Weights of a small GPT-style language model, trained from scratch on English Wikipedia.
Size: 14 layers, 2 heads of 64, 4.74M parameters.
Architecture: rotary positions, no biases in attention or MLP, untied embeddings.
Each number is 500 + 40 x the weight over its row's rms, rounded and kept within 0 to 999. Layers, rows and columns count from 0. Numbers have three digits each. The size before them is the row's rms in percent of the matrix's.

# layer 3 attention value, 128x128, rms 0.214, rows 0-127, columns 64-127
113:500563450465531514569482511449487510487474471490520475493505474576502468440553431511470531463502563492444498503486439523536499514458482482493571492420502464499504427495574527464494511580481529
095:590482452442461507541478555452484520425503538534563511490490553526474429472489462505490477494486532505501533455500539408549475511504508522568519533456608523468565480560458539497428522464465452
107:494511499542497525427488546551538564524547463541533570515524456491537516516486495487541543523561505497523433491555513443506513500416503474432538518521482548559509491475440507520430510504548475
119:487512468499459498491551413483506531506430501499492471491445542487521520522480472453487554413510540492486567539517427502579469442572470534449515495476487488563543570537587481437496529493540466
114:465494520575523482419475501515516453406507472582437520466463503489533500466533497497496496491524532483559457441583570429543508445476468475550468475476577484472443451506497471428462488535480487
111:512431490433518523544490493567542510481524462501515525496522508479524500491467561485501477538483582482521547560496521408462477504516487531440501498519478460356398472510468472506536505537522394
101:523410483551511537496544507539523501503465450544382491493480447555551549543498456563481461516503461493457499521531526500548549505555482531401525455481432462482466606488508528502487490477500597
111:486551512532532506525474547472430448554515531500509503528519437573475523509494523476510581560496481535556552499515519489453524423494427519481530518518498572459386499526439519535475473520526560
116:521503510457505487550439475497531483468532535528546505447477533452519512499581491508547451496404428481528510413487501571444442494453487426497490507523557539452487546554559488473483433466498457
110:468506443504501477489519525489521436496543452506480443568516470416431488510544492557456469454487531465480469533529530493453382495529522547491480510501459489533585431609572618497511456445465508
112:493506506504561490423457439466521538537576505523483518485487430470499500491543500496524449526495485544518448428525539564433464501453454498526495424507503416427536533510464555564535485498489499
098:570546538477428534531444496507465490480483495477500549571487498472418484504571534529473552486519484488467542481495522464503498510495507574509469433475527490553493401456516505490424525464490564
113:502466437444450496583514495446498401514497480510514541559528496550495566515488526486439497535509513577436524515522495460524568501484375530462507469560534471491544581480562526458511543469540422
123:508435475510496450464531540534477512580499548516450590491546585478463462442483497566517496461447522472426517482509523459554481493525546532493550470619533538550529480533556457427459505512459552
117:444533481521489487449534523477579547543412438517499528492466514581522496519464488503467440528504520509483456411553552497563503488521399463497506487449468560457563527458515488492518459584526459
110:483498558561471520441499519502500538458507532607481546484407500540479569444521509510456476562455458518490531504469474467446538459471462463541471536478577487512525492508530540495503552515361484
102:470493532544453515481506517488496491483460494503518460556474517525447566478454474466518521509536489480517550386475522570558478452461535496456495504445452444459417490494462441533489481563469421
095:508565471486552505507506503489520567459505410526478460499548489486456478468529473482493538385535526512429520512523509406429553503524517462579474449526455530510554458522517602500511533445470524
095:493465456467560507505490498453474502555518493570473477421509453537534547444481500470504595498522583520481470546506474511492535489525479593527557521340499493486503510531501546474538508565497477
111:566491522564494543532532579441466523507523518609433505543567436529452495551472507511513493482542491468490538490490505540440535429483519425506541470515487506560534506451495509550472458489513511
095:523481475505475465499501449465521559482441454504502568468544492576573499478454486500447561492543506568597488529455455455501521461444564488471601473549549547444510505503491493567478501529502533
107:516505507551580457520463459479494461471497456518546534523417481463513477504459462494451446452561442553547493548500522482555511563566458570545523586483491493506414447508467515559405488580520566
108:592535465472493472471540504473399473528489501420479498449535530514466523530433494475446423473504500459492498529544577513461528491489477512555505583483504397494460551529520576561557468479560505
107:544503477511439562496543475538486514440515438525535417573445547412556511524515449536476484578548553503547426522481523449517537483482478466539466489533519512476620545485515487523483509473543490
106:506550558555509517507476495502517470437499472463587461449465395524515508453505493489495507479493537520475574552496510550545539405523563467580490519503485513505537546508606483533489534454470540
107:432494503512461417516485406515491518460465496535512590522443484510555599514515507510510507548561506498518505472509568519576482542530533496495548500533542511551477532444497580441506447530474566
108:495470489486500505446448488539517374463595461544462470501502511491408511411476521469519484504519449560460517534454524528486540487500495426488476538557475473431491477587531490489498567508529493
127:454509544532500462499498569516457522557509603469559561480573486465514523527489454533507492469533527515512517475521569508500458484495521500510469456504473386527459538471521432530419436528507491
110:555501509568517519565499514457530495466506516526422504527444410559503547585488522504459502539420460501437496489480552481504508499499464524521451502493546451567483509492479507476522460494504479
109:502473466437448486586496450517505598447414485482501561444422504520464503429494469556511543508546453501529491499505513448487552463463519463492553511450482533468507576525535457437539563486484476
095:527475505512509528467413459524493489467440496497424511546538609434517495492541509496460571531547441456511501493458470463509440449439495563463467462473567473464544499507483555528453548445461570
100:557490467475548515543461513502496467522498465534557491553504474525488383394499514516492530511521516466489549493512503501549455455466447508453543482479511530496549526457561470518528498521476496
117:466512499482452473500448525488480582559417482537572470502465537505487520525476529585533519519510524479528524482468477504532482580473613505525441515528529523437466453502559518451517477486484468
099:536447509466518511469495484489413536532496428489544442498495492460496501459446528469459527484496499507455572515488464518510518448485548525502529546484511512498509470486538441592553515526522477
105:426453544470558451494498488524574555527510511494458489447508519458464498519485436507496542596468472513441465547461473554568500482526569571485484502540495516516477525500527513547467542517545596
113:509479465483507525519520487448540471454428517525471544470527519485515456505561511457489475382545510492532465504481541449506513512492462483500525567426583539468556589465514524467491494520541459
105:429469492550513539531491465510522569492467544491480460556498517496490517512459507465497522521501482490510479533512564506434474571554494554527446409468523528438466571584447479569503469594537418
094:480619499493527512459440598490447479511516510476473453404454461533518484486471452494548519481531531463511545473481510498465564484544554443485551494525541409466494545588545572456531563435549545
094:560482466540500457503519448472502542431466492414474510524512510530496487493474504551541512434513479511453446482529468372489461541458512459473468534495518585494509470476509532450522521487434488
107:540501550543495496496559482497480518519480521522566494459531481516498440523491552545577510462537442475507459474458484554480533510521540464446525496552545514522506562471445466543518543548464502
108:511507491519531534479425512423526541425525514479529460584519495542482480411536484509494555502497481458525505506516615545473525525477517506502485534574599540579492460534555563517529485478418472
104:499438467565485471504482469525557466505468506475550487514514513539503447515488570450555516549500536582527526466544500502513460473479461498546469487524488440463436508491547529428545463578500518
099:457538501455591501516495520497535509463512496535458516529492519418502515512508461477479513477528517493471413488508466507421509479445458451566494468426493536498488506495516478477532412493494555
106:489494499529508482509519400521510382552500533465517488479515566505427515521450461537505534500489500520579499483456464518519527541552535591469503439525505437494503518418510481536465522500512493
092:533559481508522508529492549443540541403485592525501450489546509493516428450541508516524508436525489558450479433525473535539498486450467502427500476481556527425502500390523508517539524603473422
111:544486503558436501528530573472509523405474503508511464498404437476512471528507517571439494427542494474448497482553482470460527570540544523530457504464575445500472514489528519492545546562454522
114:417481526506468530509525475479518447429530457439480568515510520546521549515481526510498486494514517497511473480506549465537494567488537420557494480543479549444453495432543455462561505466532559
108:467533507479493496498500479492481530559515573461469523457456449558451455509421542550587507532548536497487481542528541545522463492570552433568464506514510472484531511533411522492575535543432510
106:453488494443498498494447552523503562534487485434446503436479459541512470499542499507566493604527582522498457542521555554543500511513518541556422499494539439533444547511536561478524499425525546
112:478519503508477448554504545505479537494477520480543593421464461455519486493439454475499481537506419498594468545531521488486553524472447525435510485544608505524481476490507518517465461410513512
108:522519590503500513505463437437514494520506538574480530515438553457532500556442489497508530501493532491460527474488515533471480484485525518540539443492513463519420524552487602523537512491474558
110:500498537568508501451504469446504529455514605482409567478494463516521479512578516482533473438506482478518494432515539498465499502547456485503492448459527511494530554465564484514465495438429465
109:441550443497520493560536545454468563502530452544543535524524546561529569508503489526426515441490487485470529550541486489449519529503425553506501517534486481534547499447450575509498586569441495
101:492528566574481490493510502577455453414496544465472433548432527441500470459576465571503465495471474447442476467462509535560497413517491544414508513459552539529475511500478483413494416441486438
108:459554524525525479495471514458451427506537530449536524585554486522515475538541469488468495436554506530544549515566463470439444471431463419521468502585531467564500532469521545479439472526551465
109:456478491544525491549529478480483509496541448483566472508550472447501476563605492518513578477522480493521522523551548548554576477556513608536445501523475513489489540562468487469471555543494540
107:474461600500479529530500500469476475502455465455437447469431475540559509512394474529541538527521470569456492517450487455582483516516528501463528481561543535501532517528556459504484555394503529
098:564539510470508462514536504488459455411505496536582517456487450499455425547496571481454500466523553504516537523489597455492518481497478555536511428477535502558492513490447468472440469528511515
103:497483425582540534530503567461528477436443479446530453559487476477456573464476453527496469494483531394536523430481535541511524579477521493531505445559458514563511488470490543451543527492531516
093:535507526458513454458476446500472564533529572489456574441570481486477530460530492473423522480534501511544458500524506490496522497448467517567458535515426446492561513480383552529527498498489529
107:434501447572518562475541498492565522418424434438423461473481513488417494481536540475528510455483529539502551487548536524503468476545543459451478450478460487503422519499510541485527499543441510
109:546586505519453472441476519465430508461481485501416510526512443496579499541515438519494533498538537491482534505473526398497494530518574491507550490382526457466504483532447555460501488505515491
109:507488493537486546463469405502508557469506438487400486533507476527457496508483494521452490482550455521474473530500477510517497470526478464476550568488555518502473556463520500494526448511512416
093:525539496505554490503492506535410534514525452498462513444505450416490511482464465493523510508503583592535554458496510526532567458470527474589463516541469505516625505514454520499517537522515571
106:442544530480521533556542439480510464578549453510469413516523507471452482463494529510472538457551541446495601551494436461546537532513488459497505452464457538484554496559598498570562497578527528
088:460548465498510512460506503512534571512529456569477504506461587484502531502508495482490511506548530527425545542473499521572497564486483423496513470486497545516541507440452543507432540446527505
093:527515545469528483461477549458477453490459470474568421482437486463475524477490417488473498491498545537485521465456449524539529534483467487504545529502533467507493477471434519452443519438506488
090:461507529544481524500453428531532433522482498572537448471398489550457484548532444560531452507490555443392441507471442487549496526526520514522521544496516491449395503484484455428440488510522519
096:545459492460491488506506490452522441447445520492479486402512433472433486444495498531499527473450528426556591485546392573503508465492514510527472544493445560547484500488515498452515485506461459
094:524596501443478537542483506504534567563512444530550527453479456527446503530471465473487456579507552439473539514485525500513566569484423486523500487606518524439483553464498574473492422514439521
098:519450511552470436457516474494492417491448511484490505422521559457569467461520495451477506423507445464442491506492454483463525527532571499467494481424586450506460506442478428511548489497461461
086:513498500417471486491458484552547489490453541504530493565484516489446483499481469491518543503561575487453550435478582442573479535470529512611488449580532490521483515472453501487528483498536525
086:540530508517469496521466472503522534472481559515443524509509530488543444524513517530494501491492496519492477458466454487562501503476523488464481513452476478474538505522530427555481542485449531
090:536566447494529548467457493439454480513504452533605414517489485456581467485446504469542478470512459527482495512468517484560447434493528449486508484584445538415482503446533462512530456483492461
091:524483508510467543565506523506457446454464522435485461631538479487488531522495544490531579512498429502447537516494473543513506505562548510433577469538529624460488565462534462504484470449498475
105:563549537519491573502509521510471481438480472537533580424500431500475551477460464463534452576489542531494387488490488566445596549441509490437526579503546491479498585519529491494534489524501481
085:519507476477539473484468544551512446489479496523512459470501529494489516534508550484502445499540478438471407614510572518506534456586472499499493562496459488459536481394459493540417539563549496
090:406454444510539460523491487505515479482554465561498506535528460522434529539500522596556628522522435456500556498556490483477455513533461487438506507499451475464459485549485442560453540466551550
094:438504519438465500507516530516447548516526488482433486503494542445446567485518530446484500430468471499478538540521465460477531535512424519503428528526442505507510505432543510487529478469480518
091:467521474508453565551529561550483549565521599467460519539487550479525525525542610520485470447573483430473493483566577526480543540561516504490501467466487432482554527495528481451526531504590556
087:503449473551553437532580517494457512460449421578506504439525480453435443550469472484516485515503525500560483551493458487552569480470493478477549592558447489460548426460413537545485499434453504
098:493479488477455522492465500493526493489498494420474458451582472511518480535460424472509462530522525490501568546507396505525551540452466532508484496511513557538543496448553557543423530455486507
084:506533508477470461431500417484554477486456518464490482471446569477460476521392531476577428471519544491422439460504482476525464524475537482472570485521497546541473490565459509470539529539458496
084:542437477556465525526550523452532505504542540518519524522511555508508501493493522498428503551493460514476425498420564451475493495460501550526490562541478613537516516517569480442559537507512538
099:490462483513481534560519503522488424414550508554449499507517497473533526469546459497457518460506490405507496448467537520462529517542492462496497454482578541482530488507470539542552538474438505
097:481470498488521509471481457498586533473492534522530519498458546558533488513489440499498499440453506466479546514566475493424492517493413498482490458479560551569459506472532442558476620498479562
103:593523530539535478407521494469405444573487506507529560474519524508552447486572549469525515513492551514488512436512509496459469530472572566547561476497566444509552586433552527521499465423482525
085:468559479459545477469489497458515548541468473494509543492528549465509501529541564508493521536513492441524480548543480455511480481428495512432547510489496500578506497534479554455419445509521471
081:487496470459576510489456461507547601554493520373504512493508491567517519522571557447416520467521574477419551562437512466559556449486497509525560518490506521468541546544463514559520470575543497
093:491563527560487528451535562460404471455478497460514517534511462497484441437522504492523486525443472536497516460502513547519480497522494521512498441493489505645455611501508472485554566509452509
112:458492472528464517503491559503546454517545470628499462463537567490490530487525428494470559494540472478450477545508482494477564501489502458514482492505500496453462507458530526546492505484510437
104:592531491502485460524433442455519521512492448526442477544493507539527491578412527518509522539517518435529420513462528480496472525483478526512440541495513498476521424490425571512496484532487532
085:482483557480421496512455437495481526509466470460479507405430498553466485471474527500496465506496537462489509435552526470523520543412487505534590537529457536470435473531504477569493496485489447
092:478481525523537478461472457413509453461545485549497462515539512451484504484471548484525539416555547533474533486473458537533479478482570427472464443446506539519451510469429441567479432453450536
097:470433502530529549502510544499556603507436532520478454471503490536492446431565508524450513574505448556473468489404508420564534493560490522465572552500472497487524424465475485498559549557494527
097:452543550574476502509492507523471489471497434448547459501496545395479557504502544484487505491493541494473554494543459476501511494481480417468536460502474540498510508504375521556553522462564473
088:560538516499478468534534461569514382459487554565498480548510483421421447441465501539506512522502458482525444532473497523458504518549496488437454539496566521526584478457545418510462490501506515
096:556471487462444496585543562428564555522428525540483514534506431560455476531542504457473430422464530434449432512506521494530533503478459497548499484528510465480546483501471505533454466486514459
090:479538500558489403455541550468460442485420441548483453558429436444522490447507494480483503416486498492512408517496535485527433492491505507524524527559490537485540529510526503590531542480495497
086:466524524477460565520526602498479508507511459459544464528497470412519470526517479488555549459464434423569450526487518509498451515481518485409484502555482459474516542503496513508548578560547481
091:539481551558572479568502511453446487476470506510470508479491530540410492539554512477575509462447488583469488501462540565560520510558520526500452517509456468558440503523446494561526525440570481
082:505524558473519470525500529566535545530542475498396476509509484567441529547490493561539476464515467476548495509514508422537488414512463469479441492505529522504458522490494503530511463501539506
093:502557480577470462531491515475491501605507527518531480510519492518517482505458443464506553510545518495601468547473529435509541509427475538473500495586459503441548548457519546582571480558481525
088:442548525459484548487428492497519510531557504437493540526467492484524492575569469526420508509422506508553569510498415555473470472438435528521458482447478443487521504477432505535487538488524524
092:498418573485459490575573505491489511464499481491533522463538538371488549473480482495531550536499552514502447564531503569527496591461480487492516476507477522415534470564491448576529487485506448
098:532478514417444453515434522593515548552500536411528485488525529494548461511554515474533514518512449438501522432482455480548533522511493535503557484553500590503548517515507536565532445511508439
091:462577557426460501556472482499599494558544497479473461510527448465517518559493531421549504461488499448537496583460531516559491505497500470443562474459471535509463417476508480509560565495453473
091:491521493586428490425475461514574509533479498459493519533433479470491500551555548516471505466513467433601545533516518434561479518466534468474482454440538483589492498513460551429512506543578496
091:488497538550527534460411525447448529448474503512471530529449490513377514512456515537437538512535474587493493523505448500453445451519517505492474568482413487515535507503484515481464531557505480
091:559565471434477520480526535557450462526465529565504519512429488449413449535502449584524427439477556512473426530462575484533484534419507438535473526555574462490564534504557538437492500498492453
094:514537490516486463486475545484525534528452475403533489489497488554499400450536503531487583542462540561517550493483480496467520533523556508519484529534475475609467507454512523557498550514505501
099:414485501513438473487539479508478449479531442467472518475485492499562532569522526464466470527465473483491458507477497529508447528489453514536518464553541531528490533536534548423524551511479446
087:488462534503506527572543509521566499473456479510510485462555512459529519569487477541456546474521528470473546490401508542500470496519600481419543500461585424565466481485442518453538450467412552
094:525531459490560506472553462534497548520525441498507465504531478495503495427491533484545469418505499480468482521492507578555506488474587449469480537484547608516626454456489501501557500554476564
090:469534486488490506396476545507404512464536570456502533537527501550490518519480497506529476499521518519544397454551486487472464463458516596456562518516546491464479498534510551453477461516566481
092:515510484606534475440500470451513492521523438488535482496459489519530496443478549465557501536539517534553472498518500429544507532473487476487542520488602521472526491545558529488485547579527504
094:506467512551540526485566512482572487467507482446572471515532488489522534444472503457469570556423476504500575523591540479497508504507497561529493535471495542537435483525485467487566559521472531
090:425538490436487484525396466547517572568424438465480531518545540509500500577530420527490481499530526581494510503459442494510503466493533537500580552536458617507507381460461524486500484533536449
090:435568479423536549490462572467527521480572513530507538482507523467561506449488453526431469590533555495440507503505471526529478487440491489562480472503516500473517498506480551579462538573483509
093:548479494534460522486520545464465468561489459494495571520527525472509519415536565496458548493485418517492578478543569488415447493450503501497469427476488436542512534526496488461539491457510506
091:450506514529432496452532501510493457472469448470523545516522510402487469518541513533456538536467499485536542507512469554464470428502496408485510495516469492567528492512538525521500397549417427
108:431493519548462516495526482505531544567504588477500571491517532505555451480516538499463517483513523509459437438504544443474506497502625532528474494453496404526530522493439445511477530534437569
096:462486478470565544540487468528505525494421547506546494534483477459450493492477492538499480450526561434495533504525479553495527505551585530492540472486512416544538352538511501466430470461561536
086:524477525551537561517577538380485522522557462492439479542488471509567528482493553489504484482489493505497451494513552562545436474435534495522511501494583586471536522449536575517504479493428593
090:562500510497458510481470436483397423464497472484492468501551526519568484455573457441532519483490478507565468527540565413533550488475495533486513461454570550489513496449466410503532577427460497
092:473591519525530518462451524504473452504444470490553469532523475479596528523490528495483447527486508591501570503523508510413448445548495524555559451528456467499453558483514485497530525507549495
096:495487528543543431549545389456556499525509513532447503500487457487453476491582510481491491498473454597418526486492547537573538500509532505553508523497497518552579479456495513533512527491526543
091:582491529541495500486451505513497432490484552520461401539487517443391495470524493498472516507536509534516470526490530523422543473518449525470423504530496469472510482556516563461519472548568508